Each number is 128 + 32 x the weight over its row's rms, rounded and kept within 0 to 255. Layers, rows and columns count from 0. The size above them is the row's rms in percent of the matrix's.

# layer 3 attention value, 128x96, rms 0.186, rows 68-127, columns 0-95
size [ 96 101 111 104  98 102  97  92 103 116 101 110 126 116 100  92  93 115 108 117 120 102 106 104  97 103  90 109  89 105  96 113 104 114  93  91 100 106 109 107 115 109 119  94  94 115 100  94  94 110 119 101 104 116  90 103 109 113 112 108]
[[153 115 133  89 113 128  70 152 183  87 149 128  59  98 212 145 111 145 115  91  65 128 152 193 109 118 154 142 185  68 121  75 117 121 136  98 145 164 167 129 169 122 153 120 121 119 128 120 160  91 105 135 104 132  88 100  89 158  73  98 159 138 142 178 100 131 178 124  77 155  97 131 116 100 204 141 134  95 123 123 164 125  75 151 169 161 148 167  93 129 131 116  83 125 156 135]
 [154 123 179 153 154 131 108  77 178 114 169 145 148 106 102 159 147 155 165 116 163 161  48  88 114 182 146 157 155 173 162 131 119 142 157 118 127 124 158 153 118 112 113 133 108 126 120 123 103 141  73  60  70 123 146 170 178 125 146  96  88 154 131 110  68 134  29 160 138 129  87 135 124  51 133  77 130 141 128 188 162 114 159 169 109 144  80 152 129 142 135 160 141 151 126 122]
 [ 92 142 115 178 117 108 158  79 164 117 151  99 191 128 136 158 122  86 158 169 170 153 117 114 160 122 103 108 123 101 135 180 121 136 119 115 124 140 141 152  83 104 126 111 119 217 160  75 183 128 110  91 107 126 225 167 156 157 118 148  93  81  81 131 127 194 167 175 127 134 121 136 119 156 133 134 105 158 111 158 102 135 137  47 105 176 104  79 121 148 123 177 115 134  99 159]
 [152  84 105 101 125 100 142 108 139 113 122 175 107  79 157  93 112  97 156 172 149 126 146 155 139  89 154 149 135 176 105 151  81  83 118 145 137 178 116 112 175 173 153 148 190  98 139 151 133 110 179 106 158 118 106 184  89 168 120 127 115 131  91 189 100 125  78 123 123 135 123  63  64 105 168 105 110 200  83 141 148 113  81 138 169 109 159 103 104  98  91 148  76  87 177 106]
 [118 165 129 123 186 140 132 100 211 146  89 122 120 135 134 123  81 126 123 150 108 131 121 113  98 103  94 130 148  70  89 156 127 132 148  93  26 143 149 164 189 112 156 124 142 139 107  80 102 122 140 156 162 115 122 105  93 100  85  89 120 101  44 137  99 199 112 134  95 156 113 174 125 146 168 103  97 134 104  67 104 110 141  69 117 142 126 121 130  99 211 120 147 103 123  97]
 [ 85 119 101 126 100 176 113 117 106 147 178 148 123 177  99 117 142 124 111 129 150 161 141 162 136 140  93 130 100 184 132  95 109 109 118 118 101 168 108 120 181 160 134 145 160 122 185 107 161 179 135 147 109 178 120 130 186 112 147 152  81 128 177 114 221  97 146 136 130  58 124  89 113  27 102  77 170  67  89 122 189 128 150 150 126 131 138 119 113 179 128 149 117 149 137 131]
 [149 183 132 144 106 108 128 116  92  79 117 124  55 108 122 171  48  99 145  65  71 127  95  88 138 205  93 151 146 142 149 129 173 136 121 120 122 122  83 150 121 124 165 140 138 124 141 114 103 153  34 156 131 162 134 115 129 103 130 127 102 181 137 134 144 131 168 166 101 153 109 138 210 144 204 136 126 110 113  95 131 132 159 160  85  94 194 128 130 158 135 147 163 106 151 115]
 [ 87  95 119 128  80 137 159 178 180 173 151 123 144 130 131 121  82 146  43 129 184  73 149 141  78 148 170 138  90 206 121 159 132 120 162 149 139 162 116  96 154 177 185 124 108 163  97  83 140 120 120  86  73 123 118 141 137 105 213 124 163 137 132 139 102 121 139  96 105 109 146 136 181 136  72 168  81  87 134 133 107 146  97 114 128 144  98 113 139 185  99 150  89 124 141 119]
 [ 93 162 122 134 121 116 127 143 152 120 104 108 132  76 118  85 170 136  83  98  81 129 120 156 169  93 134  99  64 101 140  81 204 139 136 124 161 146 172 146 200  67  59  92 158 103 166 153 114 129  99 125 146 131 146 155  76 140 162 113 177 121 131 133 146  91 107  60 109 181 146 122 127  70  96 163 148  84 137  99 160 109  75 153 167 130  94 139 141 192 126 157 150 132 143 129]
 [116 157  90 118 183  79 132 113 150 101 109 145 144 171 104 160 130 166 143 120 130 124 189 141 115  51 156  85 147  89 113 123 111 121 107 120 107  84 120 129  81  98  98 163 142 156 156 124 151  88 146 213 152 143 135 148 131 157  45  93 154  69 145 193 104 106 148 104 142 107 129 129  95  84 214 140 117 108  98 157 146 150  79  70 153 161 131 132 176 102 143 153 117 106 150 151]
 [146  87 151 172 135 156 120 135 127 134 117 174 121 109 106 158 162 133 143 170 149  97 143 109 123  84 118 106 138 148 149  71  98 164 114 167 135  89 118 105 156 109 122 131 154 144 185 156 160 147 128 206 153 124 179 147 135  98 140 170  92 107 129 163 166  94 130  83  97  89 169 192 105  93  68 165 139 162  65 149  97 121  59 156  98 169  83 152 110 110 129 112 149 218  97 151]
 [155 117 108 145  63 155  96  91 130 124 180 134 156 161 142 144 210 161  93 139 141 133 119 108 182 144  93 153 150 183 119 139 149  84 183 111 124 120 101 120 139 155 102 115  70 106 138 132  83 133 178 134 158  99 149 198 157 156 150 128  99 148 162 136 139 167 135 133 165  80 134 120 138 151 164  80 153 139  33 164 190 111 133 162 129 134 183 103 154 145 169  70 139 132 162 110]
 [135  80 146 133 140 178 142 122  58 143 127 184 166 135 136 149 188 128 170 109 138 156 137 164 141 148 157 134 130  81 119 131  92 116 153 106 102 176 118 141 128 146 107 111 185 149 190 126 170 177 157 115 154 174  71 142 119 167 107  88 198 148 127 108  91 164 105 132 120 125 145 161 105  68 159  95 121  84 221 108 183 120 113  87 125 176 170 162 140  97 135 136 166 147 147 118]
 [ 90 157 180  87  71 155 135  84 158 160 101 110 237 136 122  76 130 142 145 134  91 141 107 103 159  86 147 178 111  60  95  91 107 137 174 151 164 137 150 165 114  75 107 131 114 132 126  95 145 134 118 125 161 118 100  80 134 105 154  98 145 135 192 168 145 168 172 116 142 185 167 171 131 127 121 119  73 126 104 142  86 137  82 129 154  86 150 111 155 121 138  73  87 119 127 146]
 [125 138 104  65  97 187 111 153 122 182 153 104 199 194  83 183 149 117  98 162 134  99  97  71 108 125 200 158 116 146 120 143 125 156 128 178 150 140 133 114 123 143 171  87 167 151 138 106 154 152 182  92 110 149 131  80 133 141 124  74 105  82 128  98 140 200 184 151 140 120 117 175 145 131 137  91  74  96 120 173 126 149  82 127 150  90 132 157 149 146 127 119  89 119 118  85]
 [126 123 148 128 180 157 126 109 143 108 113  86 184 160 179 136  95 117 181 130 157 146  92 149 121 136 193 109 119 178 182 181 149 106 180 162 116 132 138 114 106 121 135 181 156 126 129  50 182 123 167 113 109 132 134  84 163 121 148  75 145 127 124 201 188 119 163 162  85 173 130 139 131 129 136  89  89  88  81 153 134 172 160  95 127 127 167  80 113 104 118 173 138  77 135 110]
 [112 130 152 132  67 177 113  76 176  78  72  75  84 107 132  87 153 110  97 108 197  91  83 125 144 154 138  86 140 148  89 169 113 156  87 113 108 154 144 158 181 150 151 166 110 153 144  97 140 136 164  53  95 137 114 101 124 120  81 160 125 111  97 140 163  95 105 127 164 144 136 107  77  77 132 158 164  72 135  92 163 191 122 155  66 137 112 111 118 139 103 146 157 103 139 121]
 [106 140 139 122 198 116 111  98 137 146 127  98 188 121 148  13  99 142 156 166 143 139 110  97 136 105 117 125  93 129 123 162 105 105 148 148 127  97 131 107  88 103 175 124 137 105 143 176  47 161 116 128  79 158 112 156  90 117 114 119 168 117 151  90 149  78  84 155 158 125 196 130 113 135 163  85 110 122 161 126 127 157 121 161 151 132  98  67 195 162 159 102  78 113  90 172]
 [166  93 147 121 127 108 131 148 132 151  80 152  87  93 120 171 153 139 160 124 157 132 108 113  51  95 128  77 142  48 132 104 150 126 193 128  92 153 122 112  99  95  39  85 135 146  61 130 143 138 125 109 146 167 175 109  95 105 117 177 124  73  92 106  95 111 129  38 111 142 129 128 115 150 158  83 149 107 143 114 124  95 125  79  88 141 109 166 108 167 124 178  96 122  95 139]
 [136 113 142  75  97 190 134 123  94 124 121 129 169 133 184 125 125 146  99 145 161 133  95 142 109  89 177 109 151 138 114 130  81  95 166 114 120 129 122 165 163 170 116 152  67 139 187 111 120 126 124 181 162 133  47  86 133 194 160 121 182  99 158 102 127 115 180 213 149 109 123 165 159 120 144 161 157 118  95  97 109 148 195 172 142 130 178 131 103 103 171 112 168 124 126 162]
 [151 137  71 126 134 130 149 105 134 128 169 149  92  99 214 116 104 123 127 100  91  97 147 209 112 178 129 146 130  86 175 115 104 161 112 137 138 126 188 100 119 113 132 129 157 126 118 124  77 114  96 190 106  80 114 166  99 140 136 186 110 192 139 187 118 123 137 152 157 157 118 193 145 144 123 159 118 148 160 134  90  79 138 150 170 163  90  88 205  92 105 105 124 143 113  78]
 [108 135  74 163 178 121  67 111 136 120 121  93  63 118  85 122  98  96 177  66 122 142 116 130 109  77 125 171 100 107 158 152 105 138  88 111 129 167  93 142  56 163 160 172 149 122 105  95 145  99 123 111 115 137 110 145 103  87  99 115  98  59 137  65 149 116 157 181 109  72  49  82 159 137 122 165 158 132 105 110  67 109 150 134 106 122 164  74 104 144 132 146 131 124 148 117]
 [147  95 136 125  86 117 123 103 188 106 190 105 113 126 154 178 150 126 124 188 133 182 147 128 129 171 137 125 137 207 154 134 112 109 162 102 132 210 118 123 112  78 174 141 123 140 205 134 110 157 110 186 101 107  95 121 162 190  59 128 119 106 127 154  67 136  84 149 164 114 100 103  94 171 119 124 128 176 108 170 129 130 164 111 101 140 161 151 118 117 173 153 121 165  86 108]
 [ 97 150 113 111  70 115 139 134 120 128 140 123 152 114 124 154 161 122  43 194 121 179 155 152  85 120 128 128 128 138 169 105 130 110  94  79  91 113 127 131 180 176 183  70  69  71 148 103 174 144 180 155 181 119  77 101 120 132 113 115  82  99 151  44 123 198 144 118 134 148 101 135 119 136  97  88 113 149 128  83 131 137 144 137 166 176 108 125  91 152 151 127 122 114  81 161]
 [117 158 110 118 157 105 149 159 180 124 138 107  81  99 136 156 141 120 181  91 129 134 102 120 170 120 169 122  92 167 102 132 127 157 118  97 106 180 108 107 136 146 163 143  84 168 154  94 120 117 115 105 185 166  70 121 131  58 161 112 132  58 107  91  84  93 166 136  78 116 116 155 136 140 211 163 106 105 150  56  62 149 123  92 117 168 143 150 138 122 101 148 178 165  94  90]
 [168 124 120 130  94  72 126 164 194  94 108 138 138 106  93  95 103 192  85 129  96 111 101  95 131 128 154 108 103 153 153 117 172 146  96  64 120 129 185 142 121 112 111 113 139 132 107  82  91 108 146 162 144 118 135  98 158  91 123 142 163 103 114 162  82  93 133 115 179 114 110 123  83  50 166 113 146  91  54 131 151 166  73 145 151 110 109 126 141 105 112 129 123 110 199  38]
 [161 119  88  94 143 154 104 139 123 134 119 147 161 138  97  95 147 108 181 160 158 123  92 117 120 110  87  98  91 109 133 157  72 132 141 148  60 213 168 148  98 114 113 167 145 100 129 146  95 158 125  26 135 114  99 142 178  71 176 154  88  82 175 145 136  56 110  96 161 126 155 140  81 135 148 139 120 169 141 114 183 105 134  78 159 130 128 140 119 152 137 174 115 163 157 108]
 [139 153 123 127 132  87 139 106 174 160 145 121 167 142 147 105  75 142 115 123 203  79 145 110 107 101 104 108 136 162 145 195 118  95 139 154  72 123 107 102 147  87 143 204 131 177 208 126  81 117 137 208 169 116 171 132 174 159 121 122 152 115 103 145  75  79 109 185 108  87 142 160 103 127 154 163 135 121  75 151 152 149 133 158 113 158 105 136 106  95 129 124 158 190 131 156]
 [115 136 161 101  93 130  84  98 219 102 131 165 135 129 134 120 171 122 116 148 114 126 113 106  41 144  72  95 165 142 150 114  74 163 155 148 184 137 199 116 145 164 152 150 171 210 112 106 104 101 131 135 154 122 148 129 134 128 141  52 113 156  93 115 118 101 128  91 140 171 139 158 126 129 106 149  74 113 128 111  87 153  99 191 162  99 123 111  50  96 111 107 134 120 140 110]
 [103 134 139 154  90 134 155 113 135 115 102 149  94  83 132  92 108 112 112 145 115 144 165 126  88 138  96 124 128 123  90 125 147 131 201  97 170 156 101 204 116 109 105 143 120  50  64 143 178 151  76 127 135 112 183 133 121  87 114 145 125 140 111 132 141 107 176  88 135 140 187  44 136 147  78 178 107 133  96 139 197 168  54  99  82 114 129 151 122 115 149 182 116 152 140 127]
 [103 116 143 143 158 175 123  91 143  69 105 130 105 109 124 109 210 119 164 152 105 114  76 142  79 153 104  95 132 119 125  88  58 154 223 107 143 212 127  84 103 125 120 154 187 149 135  95 106  98  57 177 153 150 146 141 124 165 164 138 156 153 121 104 128 115 137 122 146 127 157 152 161 131 105 156  82 107  84 129 136 120  84  91  94 120 123 185 150 118 145 135 169 183 141 122]
 [143 172 109 167 152  99 138 159 116  99 115 169 134 164  82  94 156 156 115 118 120 131 120 136 187 161 117 106 115 137 122 100 201  83 132 133  47  58 141 158 136 105  91  76 106  99 104 143  95 177 142 172 152 129  76 165 127  87 129 121 169 146 101 132  77 147 171 103 146  80 148 158 150 167 157 127 145 153 155  42  95 162 115 155 102 112 128 119 180 114 161 129 132 117 181  79]
 [141  75 148  50  94 121 134 117 102 103  84 112  80 121 154 137  96 101 126 146 132 172 122  60  75 124 184 159 202 124 112  77  77 109 123 106 159 108 101  99 149 179 133  74 147 104 122 137 109  60 104 157 106 151 124 114 134 106 102  91 102 114 127 146  97 147 105 119 161 127 112 106  73  61 155  72 129  78 112 150 145  87 143  82  85 110 176  91 130 105 136 138 104 114 171 109]
 [146 121 125 108  99  62 149 146 115 113  68 135  81 141 115 182 110  94 123 162 111 141  61 105 110 129 121 179 146 169 174 130 124 174 166 177 129 137  80  89 149 128 137 151 133 108 134 116 151 169  86 151 112 102  99 129 165 119 123 144  52 160 164 108 118 106 164  96 121  93 128  60 104 120 150 117 164 155  66 124 106 119 115 164  56  43 105  87  87  80 144 152 124  98 141 127]
 [155 110 125 169 141 160 118 110  64 168 177 186 156  40 154 105 185  90 136 166 187 131 107 160 138 114 151 157 121 144 120 193  87 141 139 140 135 147 116 107  78  99 141 104 128 144 121  92 150 147 221 138 155 143 123 135 154 107 145  95 199  80  78 140 112  83 136 182 138  97 150 127 115 155 136 115 105 149 100 119 141 186  79 158 124  99 150 160 128 121 123 103 118 183 111 137]
 [115  83  90 138 133 187 181 100 130 104  85  79 136  95 106 121  88 145 146  76 119 151 103  84 103 147 158 153 110 177 123 119  95 138 109  77 168 134 152 135 121 131 114  46 104 127 102 140 141  73  90  87 110 168 140  95 150  88 125 142 167 109 146 113 118 156 169 155 128 160 146  76 125 117 188 169 107 118 164 136 185 108 128  92  53 173 175 120 190 151 109 165  84 111 150 102]
 [224 100 132  40 140 103 146 121 148 146 139 161 154 148 220 108  89 124 133  75 149 129 159 145 100 159 172  75 190 141 142  98 121 159 125 139 132  69 130 113  95 119  80 133 151 161 123 168  83 107 125 124 133 120 180 123 130 115 147 115 135  64 106 159  99 123 143 148 134 111 109 143 136  69 175  91 180 136 172 158 133 122 132 152  89 114 104 117 138 140  80 106  72 150  94 103]
 [ 82 128 165 105 121 113  65 161 115 122 140 128  83 100 127 137 160 182 129 141 152 147 173 152 133 127 135 102  89 186 168 100 128 107 141 141 149 127 172 101 133  93 122 135  96 153 147 119 173 124 137 124 185 166 102 106 151 164 121 113 121  82 184  82  58  40 134 170 162 110 154 169 107 140 114 155 125 111 172 143  99 139  88 186 147  95 203 131 163 181 130 134 175 142  96 177]
 [ 58 199 150 121 137 152 118 100 142  86 140 152 129 119 126  58 129  83  68  80 158 154 130 125 125 115 114 124 136 127 102  89 112 160 156  95 144 162 120 160 151 184 129 113 129 126 140 170 135 134  93 107 100 130 152 127 104 170 139  80 123 201 181 104 206 122 128 156  80 170 142 134 135  87 156 174 126 104 129 134  97 164 132  80 204 108  94 162 120 135 150 108 130 182 146 195]
 [ 94 108 116 151 115 115 170  61 125 128 132  75 176 108  89 155 101 166 139 163  81  75  70  97 178 146 162 107 140 114 106 187 129 193 123 107 118 120 194 110 149 102 155  93 120 120 123 174 113 157 130  65 150 101 107 136 156  76  87 149 114 130 138 129 144 151  95 126 107 122 144 155 106 102 113 128 106 135  80  86 132 149 150 150  62 105  44  85  79  90  98 128 137  99 148  87]
 [193 103  79 124 140  68 121 148 132  94 164 140 125 112 173 191 134 126 140 115 134 118 136 148 159 123 196 133 141 119 162 154 171 140  82 138 164 158  69 157 115  45 125 137 135 194 157 186 123 116 130 145 157 146 128 131 107  86 116 125 151  83  96 165 102 141 129 125  47 124 105  90 139 177 148 118 161 138 136 168 113 154  49 118 142 156  99 138  81 148  88  95 105 178 157 127]
 [171 189 155 102 154 121  80 148 158 137 117 138 107 169 141 175 149 126 113 123 161 100  94 185 104 144  88  78 113 149 105 104 155 139 158 128 102 131 124 143  76 114 104 163 118 127 165 130 174 108  70 130  78 184 156 101 168 110 183 145 109 111 152 122 142  98 170  76 141  82 140 169 144 146 127  53 110 126  80 120 159 144 131 113 108 125 108 178 176 226 121 159  96 141  83 152]
 [149  98 107 123 169 108 152  99  64 118 174 144 155 114 171 117 133 109 116 171  92 168 113 102 111 147 111 175  99 130 131  62 165  97 134 119 156 126 136 169 113 150  75  79 149  85 119  87 124 153 113 129 130 151 146  66 134  91  75 141 109 105 170 144 103 145 147 191  76 155 132 116  93  96 172  70  85 118 102  69 120 122  70  82 135 102 171 130 151 175  95  89  70 152 105 155]
 [134 107 153 141  66  72 139  76  91 140 101 196 162 109 120 112 137 111 117 111 179 146 103 153 177 143 141 134 170 128 141 101 170 145 156 126 160 108 137 120 168 127 128 125 138  88  95 161 201 143  99 140 139 112  57 130  97 112 138 128 102  99 168 173 104 126 104 140 134 168 107 155 144 104 123  71 184 152 106  95  19 168 120  93  83 195 139 121 117  93 168 152 148 127 155 124]
 [109 144 111  76 134 146 100 164  88 133 123 104 141 125 144  78 135  76 172 193 190 166 113  92  90 101  73 119 161 124 125 188 146 158 136 111  72  96  67 137 140 151 134 142 101 148 107 121 177 162 155  89 137 136 163 140 141 124 139 190  73  75 156 120 143 155 112 128 127 213 135 128 123 182 116 151 145 173 179 129 180 137 150 157  85 155 134 109 107  76 103 106 122  92 161 147]
 [127 122 181 157 122 172 139 111  75 139 139  90 172 145  90 162 166 140 143 123 150  74  88  83 162 136 134  94 137 119 116 149 118 109 155 169  80  79 129 117 166  95  90  97  75 203 125 159 117 159 148 113 148 154 182 107 172 124  90 115 127 193 100 107 103 175 107 116 104 162 137 128 116  78 180 139 140  97 124 148 191  89 132 144  77 148 129 191 136  90 157 116 171  73 164 143]
 [130  80 108 173 196  79  99 170 112  96 109 128  90  98  59  89 121 115 186 110  86 128 110 133  70 124 109 157 125 137 121 114  74 107 119 102 125 180  86 207 117 127 132 148 173 153 163 135  92  76 120 178 132 149 192 120 144 169 106 134 191 142 106 134 103 155 161 138 122  96 108 124 153 113 158 146 115 150 114 119 182 111 150 132 119  56  78 152 146 124 105 138 108 164 181 149]
 [108 132 149 100 162  94 160 171 160 160 124 162 147 159  88 156 149 103 151  84 165 162  84 113 118  96 180 183 153 116 144 129 122 157 215 183 148  81  87  92 123  73 140 128 117  86 145 130 143 114  83 191 160 105 148 149 100 151 123 115 101 139 143 122 129  92 128 105  52 141 109 142 159 129 138 137 147 122  54 162 105  86 183 149 134 138  58 123  91  79 148 158 129 158 124 166]
 [ 72 118 132 139 167 112 197 161 119 142  85 186 175 122 103 140 151 149 107 161 107 157 167 118 100 180  96 123 122 105 153 107 114 171 170  84 152 109 166 111 112 102  95 125 164  84 121 103 127  82 101 177 240 115 118  97  85 128 153 191 109 132 125 123 118 175  84 131 123 119 126 172 125 134  82  75 129 100 115  81 107  74 144  65 155 145 131 117 108 168 105 101 133 149 140 115]
 [138 113  77  78 155 104 132 132 106 132 180 188 131 160 123  99 133 121 175 126  85  89 105 144 158 142 178 106 151 143 133  87 124  75 142 226 191 151 139 181 162  96 125 128  91 145 176 195  84 152  74 142  91 131 144 137 137 114  93 124 143 119 114 164  94  83 174 124 156 141 164 145 146 178 137 140  91 109  89 107 102 113 123 151 133 105 133 128 159 117 152 181 123  63 185 130]
 [ 84 140 105  63 139 132  96 179 175 105 123 109 130 203 133 101 146 108 140  74  88 120 157 111 149 112 197 114 174 140 139  71 110 121 124 132 106 191  97  85 135  67 121 113 156 108 193  93 138  69 130 123 107 135 127 160 159 119 113  90 104 124 136 124 127  80 149  94  52  94  90 104  99  46 123 137  94 152 132 185 129 120 160  68 145 124 117 124  95 116 120 139 114 131 102 152]
 [122 191 149 121 146 102  78 148 116 133 101 110 109 172 112 110 170 130 156 109 190 175 100 143 143 117  60  52 128 175 165 150  86 149 151 101  65  97 137 166  99 122 125 141  93 134  69 194  76 167 137 136 150 133 132 128 113 136 105 133 104 107 119 121 157 152  95 144 159 115 148 108 109 147 105 112 149 181 149  66 158 141 187 118  75 107  63 153  87 166 177 110 144 127 137 168]
 [112 119 179 184 141 114  89 107 138  73 126  95 128 133 133 111 126 160 187 193  79 118 130 133 173 124 133  79 120 138 120 154 131 103 108 106  67 151 181 116 162 136 188 114  83 104 158 124 115 148 142 133 157 158 138 124 145  66 102 172  94 124 118 151  93 174 115 115 127 149 158 116  85 146  98  96  87  90  76  63 149 119 142  43 144 197 139 160  87 119 171 128 176 112 142 155]
 [ 70 168 137  79  64 113 120 104 151 175 101 150 127 124 145  98 172 122  96 166  86 165  84  72  83 127 104 121 149  90  83 141 166 148 149 107 181 114 123 144 137 106 149 171 101 108 138 150 142 134 123 176 148 151 215 127  95 126  98 152  99 155 110 144 162 109 160 109 131 169 176 166 106 149 203 112  92 115  95 106 150 146 106 119 140  44 113 105 154 101 120  83 116 172 167 151]
 [ 70 175 137 116  79 167 148 193 140 171 105 113 140 187  77  54 111 155 121 149 113  87 110  64  89 127 163 114 162 132 153  83 119 108 155 181 113 144 121  87 135 108 125  94 127 151  90  83 123  99 172 151 143 160 166  70 152 114 171 132 150 135  93 108 158 153 162 136 103  87  91 142 176 126 135  67  72 144 108 108  78 135 185  84 133 122 110 143 121 108 145 118 107 121  86 106]
 [116 182 124  89 146  88 111 182 110 169 101 156 164 114  90 130  80 141  94 128 130  56 109  81 115 106  69 108 125 113 134 149 136 173 110 103 132 153 143 125 136 165 181  78 175 153 172 124 117  95  83 100  77 139 148  98 114 147 183 146  96 143  85  68 175 172 128  93 105 133 131 218 110 102 122 137  90 148  87 156 146 129 156 150 202 114 122 108 111 132 134 104 133  75 110 145]
 [116 141 122 175 169  94 137 136 111 143  97 119 129 166  94 139  85 119 142 108 125 116 169 143 181 130 111 132  80 107 113 159 112 107  94 138 117  91 172 184  72  68  92 126 150  99 138 143 129 141 142 152 109 135 112 140 182  35 113  82 142 215 130 163 152 119 149 122 108  25 146 142  81  98  86 117  73 165 104 116 148 110 116 118 101 110 100  70 125 147 104 131  98 125 161  82]
 [147 202  81 118 100 156 121 111 192 121 140  54 109 154 132 163 110 121  84 149  63 127  90  94 119 113  61 165  90 111 141 130 170  92 114 101 106 143 100 171 117 106 112 175 136 133 194 153  99 116 134 106 144 125 111 133 143 195  88 114 134  95 167 119 166  96  93 109 113 122  79  45 117 172 139 109 144 174 129 126 174 139 151 175 122 121 117 101  96 183  91 142  97 128 135 103]
 [138 116 146  86  94 121 101 100 143 110  44  96 123 142 177  98 128 153 139 107 111 180  90  84 160 163 136 151 148 136 122  79 131  85 132  75 159  86 127 156 101 144 109  93  79  64  98  90  40 103 171  81 129 137 131  87 111  95 118 135 139 135 169 149 155 136 104 150 149 139 132 132 116  95 114  75 111 169 108 106 164 134 173 148  94  91 131  93 118 163  98  39 164 146 102 151]
 [130 116 119 115 104 108 139 103 150  99 135 138 167 105 124 163 121 169  86 102 117 157 129 130 122 123 121  80 150 119 170 106 110 153 159  81 127 114 198  83 113  79  90  42  76 185 130 147 143 155  84 123  91  93 129 149 143 196 130 137 122 156 121 127  92 138 134 129 166 134 177 160  70 148 134 204 145 160 142 184  78 140 104 156  92  76 151 101 142 159 141 189  86 116 161 177]]